config.toml
num_hidden_layers = 20
hidden_size = 192
head_dim = 64
intermediate_size = 768
vocab_size = 8192
norm_place = "pre"
norm_eps = 1e-06
tie_word_embeddings = true
init_std_down = 0.00425
optimizer = "soap_variant"
max_grad_norm = 0.5
schedule = "wsd"
batch_tokens = 65536
doc_mask = false
Each number is 500 + 40 x the weight over its row's rms, rounded and kept within 0 to 999. Layers, rows and columns count from 0. Numbers have three digits each. The size before them is the row's rms in percent of the matrix's.

# layer 10 MLP up, 768x192, rms 0.147, rows 479-578, columns 64-127
110:521423460413465454509451510533457505521522527483503558523477460565496510537554470465481442462497460570483444554484460492481488505546539556493464539465493625552418504549447457470528534435447495
088:462544472466511495477488446431535435549473527393471481454516523514545489552536418517503566459527500484546560533489508476475454509548496518559484519425523478605519521535472477468492445452563509
108:464456497564485498510496432533567513455502500460503441548494438532435466489525494487490562470483502491467546507541561567482455505560560430508536546436588470495523487553497546519518547490539437
098:495515488495461456503515546473527506481452440497476488541497462554482488503447439559496544536480447521489570469467496505563499448439480441478532530487549390504466464513486518542479482570467508
099:514536529537505544509577435527512503506587521446568559435545498567581443464572516538511531426491533545558492512503452501438489497468444507483521562512498413503450446564453530502441485508505453
107:529575488482496513478513536489501513451417535487542410479474526551440416513506534463528506443532527467414517555424446526455474550478530533447476470491554518476455502439531573547454535440582600
108:543456435476509538536597532561517537495517542496511426446439442548524497492440536521539444452451551468477509500557545466509502476551521521536502475512530565527460519434536449470543459521463538
090:491518521482512461531565516489539476480483481539500484543429510483566442461459504486515468524492558547512450448503493403481542492525475555450581463486499531477457517430506524466461554506519518
093:594494482440496509519539502503445493527546464472488513437576446437569414509523509513556573542439546468505436542481590482511538510451482453490463499464581498508475512430433499514533529483423545
092:479440527423532502421592509488545519525540515432549510495542484534444383477515472469509476521486535503444462458481525485501478483498458457495500408464467476524508513489502420489524484544467477
111:521450454479507493512406550475534540451431427597464426470486517526546478498525472494555470535501552547531502521504503499454511408543493479511557516487501606473537586548491442459532461498498490
106:500481551481481533525417533506516380458483462516438514469524494506522503504473499582511560606458539504607508514528515464492509496510494477428475536476507492507543524414527492481497472552479464
101:557552531482490453569410527490484494518480463477512470441428534385543580506503453538557570598503584459515495493496475502484506479513454475518527523500511453571429522583522457501493498550544526
107:537466496420473510465527499448456513590512459507508524475530543451448474550494524509556518532476509548518513411536514460449487508520493485477534560501431476466486543478448572489515535509517543
134:478531451504510488562496448479568484544532456474411518510542568499520583497490496495459438505521466512465488480492474534469572505515485542511460559430451500473504516482477466466464484469509522
085:499488519486494455488522427554528477543552490460588492393462528456573503475551514448541509465549520531486516502481530455486541423492397497475494498436481489486465446535501454520459459454593563
091:576492519546534489582509511542600513506446494492433488481524528539494508511466519432533571491497432520510558473512449495480547439527553477559475544487521457526488525552402550471456461535487525
087:521525497492496523516494561508538475480483522487424539539514563418501500439501497509521467466554500534509482519513449440463455488431622478549445481504448501515476524527520461563511526460505504
116:476513483513467528480445501450499464484482589500475425453580509415504388514547562544509523478502536545516464556502357509436581523528451517498514459500473533524459482505574498547526468567546461
106:516479473460486534467474466474487504470522511496468503541571378499476602485449484443463475492584481455549483485530518426470539550552530550468479549451444478455476552528493412471474470550554421
105:493532504531494605509479515537470521499580428485425476593523448507518506457519472501528477503502478523386506572550485464475515476427517564462422553517505462509506509584523561524521520474422436
100:500435449536463539487497496592513472477499528472504482477463494458474473453496502518540471506462579472517497565480556538467603537560497546521555475444524522484495527539563531418464480476501464
107:462501567491468479561567561456536478468517449468450523570461487537516519472480488514529521549516498510428511491518482512445537500565510502476490599593540508523511498480508494527529541504510569
081:370445496486491481483550492485498436523508567472506494525556515518512505403494459503447565514597449542479495517514490430522489466480483531484466497513554563538507534508530485508431511527528514
080:453472496489509510585568528543509440584505508612478557485529460473467515512527459545444527547561556495522465529510550494499460476530506511530510436453528498641440525523510484422455507484548440
108:499519461514488458487527557541404495536501490509483465501555531561504489473497501490577506459564525482537541520599534411491497468519567519462528467485460551441509554501615470555484549532551464
113:504541538463496549423422429517487515460430458453526509506509441499562556495473513526541499465563519485450460561496374483533556488489520518527443407469471474558496492558510466504488483435517517
108:405477502510481516486504458452534484464500473555492502520561457470541449507584554479512492460463560527427451536554418493503470513519475525470494483551526495514451534535579487513532446547513508
094:472481389465505440533534431463545517505495518513531523479494544526498501472479486547493454461533476465534584464537458423449486515513458529485451510505519494404538540486547437474467429453493484
081:548494448482497482442553454416564508503507554495468458491498515522529482514453480490502444536617569427513512551506585468426477423515482492511492524532504473509535476524470480451463365463515539
095:500495480591474518482448449537526516453533477488470494488506473481545469543488530498523471434543490496520542517568440479462610464527526488490481449414553453470598456511537549515517475472504537
102:481523567520565518513430541491456531438508503482507449543528471447446518533496570499526507472434501478509442433498532459472498469558453466531605508487492499463502484504472511527501580464524492
118:534501545523484515526471479463513468507480495502529492524564521543488473515501540470554492532487547521550479405505498490475479515488442487542505507493617472465472495481482474486507521450456464
095:539520485457546479525571511459521506521463448437559470499481596548491519485476525560457514520476446482493538446525445559492606497445440524435527574503553497473535579582419486482473528517531429
083:519530497471460482488518491524551505550555472495450433471436465476504500496485471512489509543493499565460592579509507539504555456477539541573555538505520473486537511533450548508535480502584408
078:593513487539473442468515478554471524509493449482505482531564509493552532408429448506552536531571486481519484516503531473473478460524469537461514552525521515510516486536512485468481546476470530
088:522493558510497495516480583450494476599485456521436516520479514449556538447496452559477501464481497493483463459472441448464491480523459548406484560478488448470528498488461555464418591545455508
102:532390451523547539501521488539444505484437483519480494484448533495484482499529440525539478536535507421475485523490454487485523549471455405483496481451534498434534499410465471449427506484501460
116:410421479472501510483413493450532529483563417483529520501509503484505525532509531470573479475490486488486578551530508532402507482538446518517537550581547471545465538496450554502521507543494439
089:561487506520445505526500470511495489515534510493535559487461518522519534570473550473478573507479518534449536500519504527561590494565556491477548589520508481460536519543581419499552480455530490
101:599520502518501522436478563481545413544486524576513505449502512483545489413503497564475525478577454442468482463594485472404510499543503551461515491522522447546537474506488490494525428453468599
125:506509477518552444503505559529451417496480428518505500440489524513490420531529489491530469494476424469461476498597541472477445586487504528535503434515505509596459546452529464465504517507480587
105:480460509392450507469479501452494529515484536511516510508521452425478460505514494462490499516529517495533540543450493469488439599426472465524491527482468500505481512524502513506423546530513483
114:483449558474480500509505473495513516524469496519487455502525530556500486522543507555562432495423483596523451564458457467484464417474492541506592489516566511486526503526492463503490568513440512
093:523442506417460505485493439458465465489488407476563454530481513517505483480526480510527488466497517581571546506454511502570531475515478586474587478475435458517501499492472488477532505438463481
119:501536515511555524486497458499493503466433469576489495500518502552447475424535552587532503477454535520464454518453488517496521495477497484445494522533573533606548443606561481508487532511486458
087:515452538495543488537611494504502518554516470486506571486467539496424541457535444470574431482497446472496503586501489497550575488516526536472488450430547519532496426486446403543462552512488468
082:500516455472517518460565543492560372479541429561501413495550462473492480550563469518420459523399510522552490516520481482441519431547558489519535517519520471535447537550465478477503485490509521
119:565457483507523512532401567595435495518532521511515471588552461508486503449574460486466493512539527594489561489515477438459519442486489547460453512552488523582521489469469531489514502449446525
087:496418483517568452539482528461554531463503500433529436451551462499522541535513517539546445498534456538497458451463523489514486466432517453560494525548458506526542477565477417471476473501424500
080:544529437523425512484477458506505502548459475498451464538435506482544501416506498485536482494524510449547542528454546493500503516515556613473420486495454514485524432508502532504386520489526530
116:541497536538469532444465444497524455539508474419528454523504520456499429534552532417434526491437463489521535495480509476464495507506457527518438517488527552514471497517425503516469514521466551
112:555492524492516491471477558467489504459428506547469482490491441501514517505574463508574464471455464507531473475508508492457519507413547544391533574532480458557526397424547516497529530494501499
102:458527455443476594551498478418518420451543513531485482492541495549569535505535505543534477542543553563520549497539503526445523504532494545551506461463521533456481501520476449506460499492493550
090:491542448466500471506545459452537500594417608418528498476491464524499550415475460496429475519510454450475483395512503535511591556480510504485473538499539472513587501519449509483468500508594423
085:504437478522608499496507477468563498494498541445486516568518539497521514526524513540515425434516546445547540441554467520506519481487512527485499524480525574432509561526481572456500483481490457
105:483490483379472512578578485531428504561487494472520504491500611560557490488526467476531491492497570553487558425491515471472522455468466499524483518479595501480515503557519533465422578463580417
079:557511506521488494452471469528461526525464459427491535478444541487487501436487525451547438507474503521479594538537452470536450515467486493523486476489503531509508517486507574461484515528491454
091:509540502502459488475459508448516453579511370451443504509542473499467509462552515566485462473457490541516485509525474557517465409478500486489531570527595468411512460556448539525511613508452450
089:411487461435425531556477501515546534508496438537423526517499477473518466507541490504518508466465415545551481485504470457519517461488451485518467519540495541531520499443561542459470507476358506
091:506496535510521540477526490492503496593499464562529570551532500477542611521566461519486471502520584432444522548448474452428429462538525467504551495547525438507535461476525493484495507396529562
077:562461477493494447512537502462477547527479471526494545478464492483524498475447507509463528537472504459480528483537403436513564486506517558431501524500498457493516480543494456498448502462492493
088:439573503437424432500543494472489483488478505466539476448501505447509462478506466494516588515570519598508505525505539509496507527473515509477481443489492524450419466518541451481371508483484526
112:469490474487447432546442477466546474527461491541520524499488553542524480479497441527496485490461496491421563489537565454541585479532446508497553521521486410562403484572509527485446570564561479
085:520473507532451499501555499479502526535495519544445538444438491476466539463462509480476486450497506472416537501490426523505602468513552526529440583446514461482464498553482475559408482532522545
085:478470404529563539512529430482479498512553435516432473506489533556524561488506527464488451443523488504552476551556494508504417484460604534520517417449501520441533552508489531454514492520475474
115:528490533566461511509549565478554503530519542482525517514486528523466484517516476499490525545459505437483454442581500524532515530498531473537463517432522452535494600431440498436589480499461501
108:457493420527453506495444509485463540515434462504477561501475474540486501452561492488497492482521407500485504492562464469492494547510515485566519542454504453563481506547477517490394537540557530
090:539526458552524541451471487545495503544518452505432505494511512446470591495493522617493546535674509468449548553526451436485439483493525544472585498456542499484515528515485511544513518499468524
115:539498540443505553580559486516518415455481547507545481480472482543481498490479459468467461409453500548490551478528491526497502467490515546555560513560485486475520526584431424470459504436471511
087:494450546554503465541517552509500510534515500459514510482575496492500529482474443520506564516588432556479485513509404539500532512447476508503558443493507516487529563548521468515479572451474500
092:476516468459519544505519425436433490522463499519540458529490463550461545451470514481472517538456554467539478542466496518423595503490527508590489481504490428526565493507474512449443377468559536
100:530492557606409468525440534469478470476502504430468520497389478533555517461489511433544517491544525496464547502520513479497529548509500548428478546518433511503487493433519505455474517556562525
104:457483459547472481521535444502515401467458419448540519477561449490486542496487488582490504479468562458501533399544517514554525499517517527526565439421501529468477548547395535475530541517484482
109:498524541520556561498483522430519455492539492449572550541511555532445451467489520532525501556437484437483489413557598442488477460523511532543484474503485442527521448547474455470547508506446476
111:524483533465530533513518510495525529448547493507501433513497481468576557524547525508524507521510494498455521518595560446492499494441514439503530566495502512588509481506499471583445563451537439
109:514488444436463500508438478522502459517526432537447473422570500558576578494549537450473451499518527482481493497529515556507529508394504506518521516512487517494444554520509492510479506508516495
112:504493438515552562495490509486462453488479482561475452534474506496525439516544496493550488545519625473506455573479497496524562488496495473534416446488470463561460459490494491470488537448484545
084:539493513507433496471430489510472510528555515503374524488485463485567490422480470494499579480572477466519482580521496446458549430513504469508472495570530425487530444504448474580479498541473515
109:538507449509434467469498451466483481536531492497579519487504510511505525471441537478474514519562522561476520461571497461506517515538485528488498511562515502496582547506517512488450581506525481
091:574535508422439534456603530512553475512511464390482523515467471522552461483527527521481537524493492539468447524551471532449553463516507483510496505471524497489517545455442502483522430470460541
092:539520479538470561499494438477511494476552462495471513475560500477586515480508475509517424502489455452525468550451528514477478501463549509498452434464488542519461485509464545545496531476485436
073:551460517452467449504503536492509449519480459564435454523551574608546496501496506490473515473444563546487467533502523508418526415471479501545466550562435479462480519501466493496520481517499468
109:486431512523536465503478449455418470485480465547457552547466433464534502543537500451503469492464532485576506498472532455464548463526565485499558529481454410403495540488575554535518522436522479
097:456523475552433504504483553480554423540438474482394474474450490524475453446593458520514505464472508580525498514550463514500490432533481519537498489463530556547511442445476621501520471490468538
089:501498496481401496571499525484546547473451501464443448509536497537475519464426490494490485434527400595513479510525419472527484504516514426588575473553461458487608577506481476504503506486439539
102:568490542441490506580540553492458518554553541430515545518508476443537520585509441512505536490537468412437532541456400454499489519529542493424455452454512472506493512537522490501535484438441561
085:555483479467531461506475471464487495551480427441494510482491573483491488453538472540506577477455555507576518485437526467461450504485496573448418531404540550564428514519474566446438495515514549
103:561565545492473451494385521508567478539482473500476497511568512494424535501565533509482501463484551530422506510509496452498559496527531452443501464447520527494503470490568504560557592510563473
081:514495460532386459454491503503475434532498559452516547541426473500567483445513442523514480466541464546503494496512550519468458513460487528522461526494580431490580454520522507436424476526453441
097:526474549516556454507478523574554506544470530430473439509514529426524521494511499427517456447513491488435555451557413456497362469453516514432463513511528497498522510427545539499432574527516560
085:425485449480641536478501520498486510556514506502473477551584506486383515559418424494481526564548521456497533545524474491442437453531530510515509431436508514508486498517511525468434512487519455
107:519475488480498480517478507433542467529507506478535580439541534549546495447523555429508562447491567542546500512542470449498601520570507454463506498526454472448540467521501569464519545458456569
083:471525579472517538521484562494533414556482449502501482523506491433471472448559461545495444432451514481507590577531545416456438466540557601506446498508468474479568557526510507497473550502510454
077:540487524506477435524496462556506601534479521501564554478499543547495540505413446467512540520571461425436542527517490474495557535518513468477522468522574424476491535544471492506453442552492418
130:600432538505473483545470503567527508486464506538533459450581468491535475505540469466530529480534554523544548428550512522490447444551527482447507395505525494530468530565569447512458541515522476
099:447468512490478477529555557510500514462522520564627432469435483523532485515573526501516490471483539549543510551503419464569525503505455470487516464533449519515466559528568470500546493501500470
110:553458498509537511526444567520526497484473499513512385493576504513492496498456498436462534570585475550512532464475534491478517438480508565419456470467478522490529529590548475548483497489470497
096:492524524538473494505492458537510518508426390522451556499464460487512506547518449515523502485474529451518471528513481497533482453576495484535548467475437469448480425583489463567596538481411541
091:531472503406570497507480561511544420467509555557493492503514505485525500474520523452452471484472518517553531532546435470488460407468562465508430462481409509387511494510544524534533462483508453